Part of a small language model's weights.
Architecture: rotary positions, no biases in attention or MLP, untied embeddings, capped logits.
Training: a variant of Muon for these matrices, 118M tokens.
Each number is 128 + 24 x the weight over its row's rms, rounded and kept within 0 to 255. Layers, rows and columns count from 0. Numbers have three digits each. The size before them is the row's rms in percent of the matrix's.

# layer 3 attention query, 128x96, rms 0.0797, rows 0-28,32-60,64-92,96-124, columns 0-95
099:136118172152120085132137145139114120071120146113134152114132128159139134131147090163103079137163151143146126129127216152132123108116126149107134123155103125137106097126138091111132138100123122134149110104156082164107138131105136105109173117101148140157112124116096121154152158118141120195
080:132126062105092154103080121128163139164152114156136097119156124126144127138123107112141142128108101116095125128107068102129151140147112121144133159087105156101113168143114142123142096132134115158131134128104143103146102145114149165106108108172145109105172164121133119102145084155128166084
063:073113135155140155127098126131138101168137109125114145090102152137207098130163121104123115131142104120152107116088135128132128177163124129145180108144130133125091117167131087071119145099125139123084138118117112140142089155134130129130145124115181135159105145140111132121147091151158132130
070:085145095115104145119117158105110096175111109099134072160104121147110147097123144129133173129109172123091102138100129104141108109123129121153091115110119133136108103118089148145113142203127123106124133125114179117120140100139178116105096117145146158143124144128128112180129139092144130101
073:143150158144131121121156102152143141131139136135133167111115131107134099117158095124132065138147092111171146126151170165075140112131104124092121147114135129121127136149130198081178129101133145133127128136115064099110112144117152120147142110091109086116154129125150139110156155160145122148
085:137126164161151108107144120153129150081128115133146159102150172131127101129122131131106086122169116108176119135192153171131153103158105156135079149128165137109093134165152125128153119108129162114130144145130090134105113121107119088140153131112142103093101099155098128123105141148114152174
070:137131123127162130103127109120115150063136102148113126090152103115121116182123125117075096116112089085155128120172113112098118119086111109076120135136139152117134130145131139166193112113123098124118166133108081156101141123143148130160127111096107137118157123127172121123136127175131145141
085:126127132144152113094180098104101131089133126151135115124150107146105119148114122090094100108110087130145109123127095115129117102092122127086135138122171146136152122171167133153177112131132125146123144112121074098086111148116128110109134113074133094126096167159152134091139147183137111113
096:158132138123094114139126149136184116079142126185157112109128130126088088103150071149120091111157108100148159137118132093114111101115082127153114123165103144095088124126099132137130110144122123123154161123122112129144106096141143178137163152128141112095143075128106124121123120117099160148
108:165160091109111132116131123146181115181167134126178114073100108151136130133126097125136107123120100107131140118131104092129169113110068144142108139140161189093153137118110141116151144156119131139095136138125110095151143136101140112136156111165127103092144108121126126109106098156125169106
111:133130090128094167157112146164140105135144161079143120138144119160151133114152119082137168141115131153073151088130097118096126161158143132160138105158096143136122142096145138107071100137146111148122132141127131136098099140168161119158148131180130141111105156097146137098098127106100120111
104:122123143130150068188089118086117117100193131147139156102171103124133110129146120141130112119120090146147167151144116123123141154129122143139102125142103060175131131119135127156168166122139120097129129101118113172158117105109142119148134112121139141126148078118130151132151113155091142105
111:099154134167109139121130127129078144092127149171110144085137129143147150180079125105105088118148131131122089139133129147138091111148114117079130155147120177119104133148148107144137103104078137128145126149095135082120079158081092125111144116125111135128117133154137117148104095110168131127
108:114121173076148143142090165120149109134124162140103140155108105097109118118146130135144127128117113115136171165101120108150104139122166156149145084124129131075160105159138126141112142189156123114159129101171114133110105132120154122112137186133158183161109130143132128094124140137118116169
132:133145143157097136128149142134186138147134119114141080118089149121103103139125099118122174110079125118095162096118133124108126125082111110171129134144090144160131129109140161096095108112159161176146163152163140102116164134158115124112133163176151124108110135156120108119084152124129110129
117:105112129128137120158090121092088137105114115162124142084142116134119167137165155104159159128115100155113118116122122160177111142108162129159123112069157100154114143121142109138133124103107117138193144109126166097161107142138109176157114139115121102124129126083165137118146090128162132104
075:107094146120149118145101149083117141140125116146120129102149133130120116134127099108106087125152102097151150129121159153087124097074129081130146145105131116128119152162141090120102130117106092109225124080136072140129109127124120168105145153136113100115159128142100125122154139150127143121
065:134118105084126129100123100141126167138140110125130107164148125112117108132136151120142146116128153155104104178072140065149164120146114125123156078095086117111172120145133154150111120141127133141101089158112163096169115116171127165150076118108149119138107141107152122107119106121143151158
073:133130105122111124106105185070130137144106127120138155185163122131117173110100138128149186128133182132111098139111080126150136169126114124166124098089144136121149128122131104167081137164107110113127131143128192133142128134141152153119103134149134147116163140109122123110113131089109104138
065:124162104141146067132143138120114179130149114083107123114123123137125126097111143129080159115136160104180139121148126146119109082123097152104113163128110122109139072137105154147148166154129108111140101169157135114109167117103142100101148137113110104089101131171149159143137153112133102152
050:108131154181114136125065119156171081111141133145120126128132091121133109141139132120122089133137123125142117119144172108150129133123140162129099181091148113134104160141172139144106123098130136161119116127134110130101082158092124094138185111099162115083162122111102142142170120129132156152
070:137098159074122108118146139168160137121128147128135088120124130141125105112119098192143123109107135123121133133103125100129098120097158076138166168130137137146138110168125091116123130118148131129126147109161162149099163125158110132120150098175155094136085127130135123195147169109095144141
086:117108117149085121137158105145127090122122127162140101153101123158084120118111148132106137119106108138128144117126088081120099118109131082138150157117196175129133130145132108192123126127144135117109154128124126090110124142164122166107098103140110077129062168143112121155111137124132126108
082:140145090121113105105176122163160109152178153137135121111088135151127109122101157154103114155126146114148114106154130123098146103151103136109133153097177194113150127148117143125154156130155142125116172127132097084141135103106121116121149088153136101128092186158109120149132123128141167147
093:115078151104102107133125132118101096143046154096155119127115129109153131084169097142126117098134098185110133140136111114133156107088136110178121137104130077127113143100154113143112097130126147144105121100128090130108118170162138171101114138121114143110142117112119156100137145119133099119
093:130142155097151105147117102123135139115148134072135135089144137107121084145171115149058101126124125087151128135135074134078138121107124157137137110136101116119131115103106148116095124133172165145121157110147099140135081136118149096112162110123158146121152106169149116134121170151116094159
098:143120145119161186089117150066141121137127152174102126091095114134167111131127186128115136174122112125142074132110116123167141092138095126141142099112119177123079122106129147121134091156139156112141132130141121113119114141131146083138131140141142160154120089150142104119109135105089141110
098:128113118128135172146128119120107139136110144109137141173172108127156124106171136108135083129139133142117113137107119132131166145145152157119118133141117147095145118120147139157153090124106094113104120121124102136133070129167122157140133121153140228120098143127151159079167165123109115089
117:093144138119142125145138109108138145096158122132114130098138124123122134164139133104170122095144105138175108067169138148125113104140102111134057145126165133109124122133117155154156145107119172167153117157126084151144173147144147132134112144117082129093134161096164081103106119130145127138
102:144131116103125149138182131113147117135109163120126118189119122147101146078143156108124143127176136132116135156086128122112162147121105105161128109159099143080153082122117108094057086116134128115126131126115148136109085120151133107092149153130163144151115158168113133112123150097110110138
104:117146142116127111137118157111110118152165127149127143098174104125163118102156138125149146145171140177146126096121138128126111125096122124089131141113117130137101104102143071109099157101121063083126109154127089078151125161110106130103154090117115110109167084138104116134123170116104123105
095:117159133130108125126109130125141111171136094119150123146090158126097097119142121136156138137136094180119130154133093081114140163139123113143150119111097108109123152137109129149149144191125161158130161095099183138190170118126159121113114172133150103146139118138165142166114109138157145104
120:129132127158097185110100143141147125122132157113137108136158116091192116107121171092087143140112111113076125133136089146150105135122166136139124129136122142067118142086134144106141126106135142094123137145077131127116115176149106151092115121153186116126145138148101168105132157132122118120
093:129141128128129106128129087130125147096177132120140137127121136161116100144149107159189134105107098176178132120127150126078128149107116116128137169107123103151123116149146122155135189161115168134113147118166124086149157120062127099158101117117149131146115091150138124156135109094128142147
098:121128116124089121165142138132115115113143111119108114145121121166128155183145139112120138113122155161153157093114154116093096119086160119157129115123104120193151143114132113149138157132089095123156148142174089196149155078114146132148141135122127132130139121093140090135079092125122134147
112:116134100109132102140153149101096132152154114126136163177168119088116144098170111101153120147118127193139120107138124118100140114098117135111123088116091077148123136112129112120109128130106097128168120145106171126210070112105126130108131123125128145132133120101098135146128102115104116098
095:153144080112118144140096131118122153134163114085151117127101146157104123166142106122152152125090109096134154112125099136121118126163113139145104123126098124177162098107119122137118166163129102171072131126113125138118124112104148093164148120150163106054110125133101153118115106107090163126
089:138137101138152118180147145150138147111143125142105136105149114108090078129140125165136076121169134145187155142118137122096113186102127161125119127110123108114137126163142091161120161159115136138130153122131157105124117107064118069105158123085132146137133110117130142165144151140143141145
084:147138090131150114152144111141171110144180158158110118081119134122130106109131122144131109117137096105144174119119130126110173129098127139158114104093112131103167096077148110125137125144145111105109184135124095112124152168097112102122144102154167126139119105078137138125138113164145125064
083:147150157131101159113154104112161119163150181110145175101134116136157152126116138070143129125096081164139108140163130139150119112130156115174111119143159162123112138087145155117155121095137103169151144120146106142115117147156152128113125147155138143110136159146087142089086090108104129137
111:143142118098122101167138134130119110104209109153143126136122089131100114154131092150183126113141104158184164107135145112089108124122117133124089133111119098182140136128136131132136154143112129138107155144134112124156140088079113126147130118096094091113150091125138125168138098160131158128
094:132130140124130149070158105166160104136124135144125135114120092115140136138085166131138118187127135099134133146117117121149070112123171147100138130104132174105153108119122140124129091119144185112131104137107134137098077161108111132139122117128152111119127163149149097146100090186156100150
130:149114137094101194133112121183143096127120144162116136148127098151131112114177144156107123130156107093115154144118152135142094110129143170131156096153093162068138106116117116132096128128112115131129148126110140089112115130114130140113164136122153169125079134169118135091112121106165147170
080:136134087114144160089116131157115127148148114115154139150152141116145130177121132105141101121162129123136133131150144091149136094163147136066136086103080151098153109135117172165103113125097186145150141140105103126191094153120137125103104143151129153150102161125115129114116117136141131171
102:133101149101139100124096133121136156119149101117151110075155132146154111126129139104126143143150095128129099071132095164164131123167091126152117132124163107167115149094140132116127119076132129138147070146137093135156170117124140120116109118169112107128167145086157139114085111140172151146
092:122116112123111128125132145087104140155129115114119146093117116107166146137165072152164112159113148165173089133123139100123143136136121144115112114121114105167137105130127099137126167138090040130098124153167132164144076069106153144112114128103130135144141129126096102117151129117128136115
101:115104136148119105088090145157115139124087120122143114129169108142159107130113172117080106121149113073120097161144102156141154146145112140096145112169116140106122126151160120168134112164134144106132116120121078111088109127165146144104126151137183158136164130105127135117166140119158126175
109:131097130146124136105127147130163109145082132181118104153161127132128114116096141117106137104130106109056091128140095133161126091100144133125174126164133147093139113102140133126113103119149115126121111148152119171129084117165117177093111121129169124116137145122088136089113134087105080139
104:106122144174147098116102105112105134122129092125144151146091167134117138140144135102125128151109126115143114119136147106128177105165116133163101127150101129104110089168129118131146179139124134096113146165129166152157156147138163097116183161146116106156072150154163145103118133125115166166
084:159165108125107140146144134170153142155142145092161130171132113112131126145154112124168163113130092114111143090131111136131116117107159098160170155154150119140113139134134084151113142111135094110125143152135182121146142182109139121157117126164102056150125161138156165141113145126117160108
105:128123109145167134121145159130102138177124189093140159112203133118126133109106153097135133152106106104107116143117104143150151168101136156113143115118140149074101136109126112077098131136111091124129129116108152147141094137142099135135148107110152155173136120130097121086166121122115104088
083:125131081133130123104160107131137118201163141129164097128131088132138094136107102098155099122114117131108122088088109099095135145096088111119132125098145157148127122120118113123101123161160137103085167122073123135117081152149120133128118085141088123121150128126110118150124104127139135070
098:133128143126111062121157137121107093118155156178171099112132128127081113138092097154142128122129135117189112143126109107131111103140109108087104161138173138183131111143143143116176144160102132143132133148136078145115145119143100140123127108137131082141171094129150132152161118147130138144
093:118162099101130145111134116114142141135059128164114119141124144106106094139103147102123091108128101113111129170170102140147116136148159110109099119132097152068142114108125159122155109100124170151167125138089096092099105132140131151120127137137112131098144155122097139072170145112092124150
096:144156120137080167149148122129100128114162134129148091125110117128083094150111113083178114126096122125135150127161138100095127121129169119158093136120103156104128115121162130142154141172080182130122144105161094095156103117091122093159144102160136090111143133142144126152124124141114129099
100:120101154135143137141142106173133134126093134153088133125148133126136119125162133078134105142112108076087156110167132141115118162139130132166170113161115159072117130123123154134103115129109128130132114074164121136081137125134145139165160138187148141140114119131124105069103117147093156115
060:126106136109134158117152133133162159153118145089094152130169061146107169082092135073142149140112137153096085147111150107105128145138158159142166142116120162113150130110121127136108069108113154124126132149159120150121096125170134118148161117145137111108157152116118138086124101154123124136
081:092122175082136130109135121106123118117136173082154167060163098166154144134142142115167107129141092175154125118160127166115087145112140138109113111148134139121122153102127166126164126106103121123149160126124102170141153117131130116152145086121141127112164132126124157101098095140144113148
060:127159110101115148141123053154133119108137162107169109121104120161096133136155123137146091098106123107150139160127111145065143119101136096150132136166127153111107129185148138112126111131123150182129085145164126142095133106145104150119112125124128104119159151142105098154150166147136086127
077:180121113118141123123142157117092124113121141145096152134097087123125156097193143113134112114170113143137137086130142130133092099142138187152101094089137133082129130097114088128112132157116131120128137141147142063135170105130142133135151135133120095156098162161145115155126158099143147133
060:152149110132101122132160145116147114123091144136116129125125130140119117131179119098125132119186099177125149115109135118166110159153140147155135123115092115112151123080127140129130126105137151122142194074098134106126123150181141130142133125079152061122110124130121136120170083120136175122
073:115156110112117170142110167151144150100147149100118102151135171072127143105135121130123175098099138124132138146102082154139124152150110156146144126124093111137136109157137138158128123129142159126130105126104244133133117151134144092147133104148126148139095117100120156125128149113151122144
078:152154134116147167100144094167121126135178120083149161122144121178107133153098099132150132124156088086138161092136179133105159093145134147143114147140153129149114152143108140158074153143131150134129147109103111156146181097122123094137156116117101138096105118117120093147108131110131139110
102:099142096075136091129115104119104150122165128173122131104136106131142109156140165097115129123155107137111105126125138153172100115102109124068122129165142134089115151120131132123167141094129113133155098156114142164165077141085111144103124117098118118144170139116105153121115073140164136139
105:153161136092145154095183125140130173123164143141121133128153118138134145124096092141145139127135096171148142097112117127109137125084120179107143164081093132119161154114129109130076129150147132161133140135126174139165157124063120110148107111092106131100145117122136138142106112164125113105
097:131119114107141153135086128106145099112146159096151121104115143126136123145128107118140153122123061130111117085124109143109213121141129141144076116109132137132092115125124161108162162179139138107092126119101127123137154122155122113125110099164180122091081122117133168111130161112106142123
115:111146148132137088117176145141109161132147093131090147056151121140154142142086120127116123156185154122173115161097147127124080116120112123098139159107169145141107123171113126134164138098111169145144129119135124131094102119114130083134175106107104118145119140131114117142113137167151138114
128:125170151138165081144164117096104184108161109114124128060173154154144126151105098120118148122146108129157106132151112125128110132118105126113102148106134119146133153136088179123152146154128144183153152138122115135125122102101147094134129119118085078119144119101117120138119118181134146110
108:117130110138088161113149124154189114155077178111143132132135129103171149133110116102143178130101087152120145123151084115137109142147133097172084140117141172123116172073145111072119136076113119133151143126128140128113134147158114137127084120137131141145133147108130143128118105120131107132
112:105170088128127064156141154135160093111193105157142127098096107129140134129138104118176140129132114141136145114133135128138135128127101123139124132089121073184127105138145160130169160105129128117126103137144134119181168134107142112152127121121117122125137074125140143144124102174134131078
103:101131149149154147133109104121120130136117137121099114105172143155118155133117145071079109107108122104091092145115130135144126114118130142089106160082122161093127166136066116129116162135129161140151091111115143079131138137122113131107104101143119147140159166105178141141150110135158178104
107:124113137156115121123128111141160107123090146094097092168148122107117110148174121110117127131154111101120109171110156088142123131125156146125124121123101123107095092186111125115077102098123158134164125159104160097132057132198114135118145143130140122146152125125127094116138166127145110125
119:124108095120079118161104105115139148120111134123098128183081161120147152141125140076153160117101144142106148082117145095105114138124126106142145107132098095147143114101149154137063126144150152150138110137155161132162153147161159149111112164150117130111130154113112117133128160081114148168
131:142117162134143122107111128105111179120155127108100131106198131142105147170102114114159132127157147143170133129099128135150066149137117131084097152115143103163129166120110126126093156104150119164156109135096141138137115109070139105135117113115115123119187098103098133135142087119126132123
063:080109135153172112147095138100116117141129128170169134136141164150135097138104114155110156150051114101150128180098079177115142135124113115103129152139100132147140140156120159096125124103134118156098139113115109139116099135137118100123147134131096191117127129165095131118113137140092131125
058:139109108137061134131177086110104152105124139132132144170161157157110110141144114151144129117102154105184153160142127110120146138146133108171107128147134136141173125130162120150129149122103175142151123136196124089106105105176089101129137118150132144143125127136104092125121147111137122161
066:103138149133079105170129164090100115106121142176133138201144166111121149129129133123159166132103129159142124158107083097165117088132126113168127118140105117143156106119193104146128123143129123191123119135147135111150112118165108146113133126141143136154136132127127134156143141102150140169
080:121102145140139142148103105095131096110136111150143110156113157161119127128110142082102113121089128090116110156141116164111126123132092109111131133191145167159113150137127151131149105123117109099120094121154088085144107116142116144125135141172170176103120144120117137117116192103084143170
085:110158101143129120143136141128170156126124118143133106120106119115165125164103138116110143129174128115087135136137109197178098115139115131143099149132148168122152125109088138146163123106098151096130113115100131133136081156121154097147097094120102127139143149105105126082081082116171150108
099:119129154124121165083165116171157133149096171119125117150132123091147113091106125124106161092080114145114109137133115133160149144135169134102132124163093155089094117124108114093120072129153149109133172106089175116140133151163107151144103144125151102133105136138154164138157135128131115112
105:128114125181137185082136117160127111130097149103126158136115104123126150074109108092150122129106105150093120114126109138156117206158121140113111115107145146074121131130092137118148091121117141107135115128102172134126115149148151094158148107170135128159116141092117133131125112168108152109
101:152138128169098112067168101170184135145150119165142095098107117119098076138109116113117088135134114075150079150172118133165106105121103138129135128133122158096136103164113144121150094134134163127132111138112110100135116124096144130132152104120118104113121090134132146130102099162129143125
124:102123124138121170154140153123117086142060142137114104138126139101109119126123153132102130114120119120090108133136106110157097112122161098147099085160131175110094133106135106148155122132121123144124169103113097126129114144202109166112112159139123121140086167122151147098152134065134144141
104:113167116119133154098115120131079167173139110123155123157149106168123137162118122085111098106126145082132090123160095142125152139128156153093114113121137103117129139158148110133166109163134104188125101108110129146125168091124113103138150123077092169124161142127110127130115148145104137093
116:140113172127111135157137155090121130125114120131112133107125132164097129153123141097161194139127130108141132098104151108135106148098136118160104146136128111165138123150163131153087113126121133148170092140188135122150162120089165122196127127156093099120117148087112135135069138125126117129
089:106134095145127156134097123151154150133070111103159083178140131129125149129092137105135114162095150096100118174100139135127125121128109102166155131110115136150102157140128111166095115151116115126121097093141153153130150145158156118104124126088109215126127129118151113159135108103116107126
102:175097137143131150110142151112121150085158137146078123085150160180164106094148133171146140144124130057150109093127149144149108100118112120150134127123143127096102136141139144125120108125117074128098153134151093120091125169135122156157159111108153116155134102110109135125103126158140137159
094:136110133129100131113145136137112131125127130111100128136138147155094148151143142140168130143110193144186124120096175141116119153098150099148107136142146131146129121153177125177107150121107119141148125138183155141105129102129112090134189103133135147143100136153130135145149177071120153169
104:163127158123143138117120120114135092172135132158120148117105113113180110082122136115079105140147105143098148133179087123154137122178109143144131126132152149080121117084128148107161126107122124123100145133079083118130152152139113151110111140111161076124124147127121154065103145131153139119
094:125143135132127177100098111133119129128149107166120131144132138141162106088111136112117130127153070123100136151175079136159118138195124138144129136150125132085112157133140165148157106139111155121077146140086167103148136140179136144098116173118153106111150127136128161106136129131141174123
092:117137117129132112148064177139123136125119137112138130108107137092172143077167137102140132139117166158083145156101102101111129128158140138169126093118085099122118115115158154129132085135139115130109102142116142093165118190130153142122097164133136113175118124110130179103152118115124130147
120:167132130090100130148167148141115114084183138118115132119120098144101136140136078154177095117139118135178159114132140111123132084120132128114126120119151112156150141128144110123132181155091138128135155123149070126102155071101107114139132110086140119155116126123116090170154110135147139105
099:099139106110154111126096109155106143120155135112150131121151157123143120160131126138139122138134136146119145149134158130108144127127149084146118112114133071172115159146180077138088109151154100139184110113119081170139122101094124110155102139131108143146182121075112148135112089167116131130
115:158187118098139138117165108143127107139175113123164162139092103118112144143138119129148091131142092183152168122130129110120158165111094134139126124149141125156157143089163098089127167166145119111103130136112115141189141098069133123110126136111135146119121154128110132129094122137131118086
113:143155107135125129180132126118101098125151098164162122154090154198087150116133134148161163110120118146137133060149126108121182133126122117137116161162177111157131099126124147135141146149130124157126128136190111112153158102120113130180135132132143097146112128114123135147129133132098148111
113:131128153111149103124140117135109139082114113134140168128096139141141144138147138164130067108168158120167137126127166142122136110110098134125159163158124126133150144118160119174147152178100111129130089146147107057104129098082137105107129142084135144161138108123113080148115128110118158151
116:155136142168101125124113170078145170122163120130122124100147118116141100180118123128134093111109133158143124119186157111144160099098130132124148111138173130161155130140173103134132132150150117116142090134127062140145122133105099127117128106122159080141163092104133109162085128143128112106
120:116125114096108120111116111139155126097137156110132174154141118094164178134139163131129146156142140152101138107100125164131106118090144157117173112152127093138123168079147114117086123089152093102164141133099160101141101150136147118138166117128144146124148134144086105105090140087152097116
137:125156095083130090162142157114137126112190137110123149115121111148144116118142084126163147142162093136187187125104144131120157093122103117138155110118113052175144124121133094143141158138115117121133124117119086124139169125112135116158126124111109116109132092152137122130155127149151105099
106:099146124115152103096178124162125144143136117132129173092112142119160145121113153064109111136186125093119152134115110096104139121112121084117155152129148126094112128137123143172134097128154163114103096114125169137111145153128129136149133146125114134110157123206148119110160177157136127126
119:109119132136108162102125124146123122151085174099144148134185124125126128124152080161113142138133129141158111131148133101101085157141186160129144110128113138088102131107115125121066085111138120131130162116100156128111064157160109140098144119126134099110124146163095155126141143107132095152
096:102145124127112104127105156147124133109148158115103113112184169140125077147131108142103083073136165145151128152139106143110134116159178129095092110105118151128128116140123109149142132125116173132172125121136101155097162115129103187110122122121138112110124129169155148123174141123138102181
118:136125125121133138132140099149121150153127151112122096091179140109133139127150111165108111122167158129149120101121087143108091189133103119133124139096175136130112177121103158079123135121119143166148163142105121119121073080106151111125132129121154072118166130158157125146158117159141144119
066:115118146088129107157120121126102162103126135106153107118148126150105134195140136129140123140140168112161133073121138156079123128118115110059094110118146117154142110135113114143093124144108123129153159099135143140125103122141160148190160111158059163113115130101141094135148114127120143135
084:099089122132109135141150146122106160137111123129105126136169145121091125130107152110100156136110186102156092101142132155115119109119171122110118127123118142131117101182142146174159120115091118116150122150206150139099115103161139125158130164139152139112110158160099144151149150117114161167
101:103082137140081130130154150121122159119102151131103095126166132151136135121116159110083184120103156079147098127142135150148108126092167125096149157138153161105114128154142152164134113110095152122113120147182149119103117120155147123101121117140125118087117164162091159113162156107116139145
119:090151118139104138146124140121119177099161111113116153154121153153131161131106094117155178141129148109136148119123129099105117135141114146170113151145095089165144132137156102154085146149128137183143146141158182101123172106135168108159155167162149143135120139147142115154135138095100106149
102:124160105122119180131114121136180147143141116148167146143081099146146128109145137129166153085131081136059157122148125152122144119157088126168140115142153144111122133114131141101142084108157123142105120115077137111152147169141149129116123158149126115093128146119122158108092106105127177113
099:097139128125140143067148109121127129173131130130153129118162099114155126106100144122090092127153131152105091188092102134162126123139171151087136148132164168084107163130113121135169095105144111107125106128085117151125092160144094127137136114115117140151176129121121116117130120153146103093
118:180151122178132146116174165131149136148092129140139101110129110156094102087095130100128105139111106129107099120112112116177111144107119128093114137147152125092125106123100181087143073111110121128143151131107132168133121150114135109135143119093147100184123125094114144128132111170106147100
127:113113127105133117153148123107151115143128127163123101096127138176109090125138100183111113120162089077176114112156153153140157098097092132125127138118164138139119116158093095116171118134109142160122121115114069126128153104135085155155156108113103115105122113157151099150141092150154127133
107:123086101147123166091142142138134068155109145127132099189146137075095110136142119123123146140135128139130126140127103087149145121123172098129143085116107162083115147107117099096086100105124119125128155119099108149103079132179122129134124144160128130131120165119131127085115141113158100100
123:099136156084126169098120152193088106161116100081123119119151153136130146122129108150148133119136121137142117134138098154133096143130132150092115129071142100102149120122109102085148144103105113152163141138140146131123165134147145087138128121128101145127134180110109136140078094083122160097
109:107124148085143111110175101169167111111103098130151145100105158131107122127165102145113121104171128132140144143156148104128153120147096120119141177159111115090148093096142154147161149142103141129124125114142124105099134155129150140191143141091117159119083109124108131133101085081139153142
089:153127107111151163115135132105127115113128105112116137185107101142118153140058108125100106149161112140102087119124140144133150082098127098132173120169159133148122133170144106121106096109136129137138102115117082141131162117108108147128101122112116153154127126164122085081092135140170089102
108:134124174123145139101136110102104095100112117145148149092109112152141154150053108156127116129136109136096113111174146131185147123164132139148099158151146124158124123122133141094133130130140111142112156132090109126156190128102097151121110107099124117151152133105150120132060095145149137107
# layer 3 attention key, 32x96, rms 0.0889, rows 0-28, columns 0-95
077:122143098145139113134073127149086147130123087121124107134116155124102141115140173149081132128086167091094118121132121152118137126114158171153105147144151163108187118140114095136136117151157091161096149127128134106132166130107117117116095123141168189157132120161158137149119132139144105157
083:092142100114121129160150112158140131140154121159147121111143134109119071152138115133133119123140130154155153116145142144129073161114088094160092146105146092153074119116145198131126136162097133150136156111124180139128137131104141153156112173093117091116113096102117149148126098127135158124
088:137118135083164105159162138146112109112151144151137090175094128124139144155134113182170149150152128109126157092133122129114127118116114101141124092096084139164107117152171127099116119131128140128123146126127119127139168095084150133178085148116113143142132102101152156181138119165122163152
089:150086119161134135091119087124113106173124118101161108140158106163121133100143119095109138116097147140134096170094106115167159170102161128113126133138140190119133122134117130141156108124151091114123165123135100155104061120166129131122142094129144169120140162149129098118149136115125092127
110:151131091128146101160146101108154106137165112160141140129114120142134143147143122077129100151136096156138144188159111141147085120101127160115143125128102120146179134104085110082153136109112087143166145132129130117137109134105126122145115183116135123104128146148127120111084054132117149102
091:148105170161148123178078156110049109133104140146138152115139105129148128154128147115162128131095110131152134129093133136131128102118113123155105122132130073156141117122162114168101143156109110193113149143171096135106149152115108130141102113122084151106135127094122126132155104146121106126
103:116140116084112138146098119123140114142159107119177129102140152117144142160127152105192137121114092148157156142136103135109129150093136107122138131114112137189123118086134145129084102129101057122127128134098138118148113136107135079122130124105130116116138097151123104081069111108095094133
109:120120147165152118153080115092145088135128120106121133151119104130124149138119095111145177142107111123112167109152159140132147173134106149147121106113143122157108131129111100105136124093140130121142105148065148165135153108135135135163135131107078139124187093079118118100126092192124139119
102:148150126164135126145137118157116068141078152124135141128086129145142129086103138133132099159119138100097112108145127128139136053110135143161110115164147162175151119134124133190147139127174097100110138113143120128110144116118158157094123125121119154152107113124154103133112146119095105179
114:129114099115108122100160115125160132141177101160146125095160108154135133119114085133129137123131127109145120073145116134127095120087112123089132158133114084087148131088122131100144155089093142109095116112131140155155137120118122121121155088150094114066141145149115167142086118137145127070
095:167134104149115166092172158141171127139140136135115102191108119116113172114117103104117114152145125085111121109137093133116131127123155139121146106113159097149167133107140123087065119136098116102139122154117146153112159113202149112120122125153157127153134156152086134142116159120134142118
103:138127115132144145126102140098144136156211117123164152095156107160159132133136127116133120111111119112173109117138115143139224126162143141123117120133151121130129129138139137083164160091154108136121111155114121145146134076137070122113153097156162130149130145110137133121133129158121113097
105:119134123145112121144121100084099157075192124162135141083122108090146116149109108126166085098096113131129139117156102113150102108165065117108125091142128101154152109140149121122147160121097150128138125128133082111166090111144159153144121115130112084116135155127147131127115097142126127103
097:154131198098146110169139153104112105133145169157142149141145111145134153136168135135177180107117114116156146143129118136127124088108144107141099097111115148105158105097135103084141188116104097132130157135149145114125109145090130133154109146147144132143096099168115114153149098107096128129
087:099118148156110155132127121130151126148119134126184130131123121100141101143159106131150192135115058135121134128110137127101140145119168148158125154101104117130126127114145125109125120149167127171142128145105139101098177147105076171137124144183147112119170135127145091151094149156155093137
105:140115118104157119101128087146116161114116139137116110137181121140156143140102084165123145073160119088128103160160072121120140100141117126098128148107133139067127098123095119098167135095127127136087074143095109133111116166137124145105125130131093136123148151146134126148132112151116099088
066:131117099143123125146074132136132138142122146112123135158136131133114170106127152130075165104122145080093082167136137121108149124120115111144138134107148169091143103142105142169121100112169121138122091150119123113093189136185126111124146105147127176182104156101143108125144154141134117140
073:112099145134135133139111166155088146130116135105111141147145138100137075125175122138119121116133180143186111080075124118113155139113111120137108148126126143137136105115137098136103147115139084110114107153130166114132096138116079128128153072132100151162094118122155138151147174099157099105
092:110104144136115159111099162172077113136124130072108125164155117136128120130141152150091147129112182138124143128085147113125133151116103132140108149108139085113104160181145130164083113164142145161086120127161143154111145094150150142119137141149141166163118140093151114161145144148141118133
089:159129141159113164078111158126113125144117102098125115139129104113148125142137076144140103148122122150119097142111129114133128187143158190128160152095152075119110170151145108132088122127149158132150123145092158141106094170109133112106141124155172119113132150110125099119112160118156087105
083:110096137095151149139141166086085159092146111111133130168113133096107143142130135157175117139109131131120114110142125125074095123146140137124180090101120133143126154152167158095095123122117151143157123141166160094153174104120113147145113157083114122117137123104080115110125138145102126169
107:089128135106118162124107136138131142110098153079106145137114096154147078119148151116140081140177136144136093122162149114140095150137138150129142137089123132105082147130155132148094146153076157100165099081150132126096060110124094154096145151119128111113162117118133119136136132116117122119
108:128135152131103129116168154129119114158094146124075105097158110096139131131129127130121121097125136161157129158120090096128110130107113092166094137117136141126086115091142079125092114090130131147089097150163114150118125107087133175122110110183112099153164156085124140134149125110164112140
103:162125175134113120113136157126131146109093097147145111097099124130085131111137166101144151123090124149085139104091138138173120108131127116154113119106102148110139083121087183165090143161116163134099147148132067123156114158153153121128119139111135125088097110135140108146107107135150156153
114:157093156118074124162168143154141116078069150128131097125107105104112136122189168119133110161120124157137140106090132120142092123126142125136122112100133134122104095129111120100087101114084146144148135148171124127095118097154138165105120132127114105133089147134116128098111138120157147178
088:104120137126138143133131135137127123110118127129118139124143113112161146138166066113140122120141086146138121130131151124121105175129107109123094135075171125115115145111147115151075153075185150118097099119122123165129098111143163133102066133161108145165133163123168143143171151151136139157
089:081129110115108126121103123065166090137129107155151134095123129164164111148092118134118166114064133153142101102129142110102160119111101115143093146107141130167097131135168136118138122147138087159134115144134153167164135136150110098105097104108148154167137148132125164124126100102140113159
153:106126128125079152102135129147117119144063147137130141190139124112116133095164153112104104137125175133075110142123127129139111150137162129124137100155149168097114140139104119153120119147134116106138091099129145114119099131155106175102124139168143166149121162145112129088150168091100093159
099:120149119113119103132147121113105176061133116142123108102164139144132086164110094088125143115119140141124122100133120147128092131130102159147113151098134091126113152159134174127127166088092131148163142154138101131091125153110165100142121081101127111093126116170119112090093134138094157116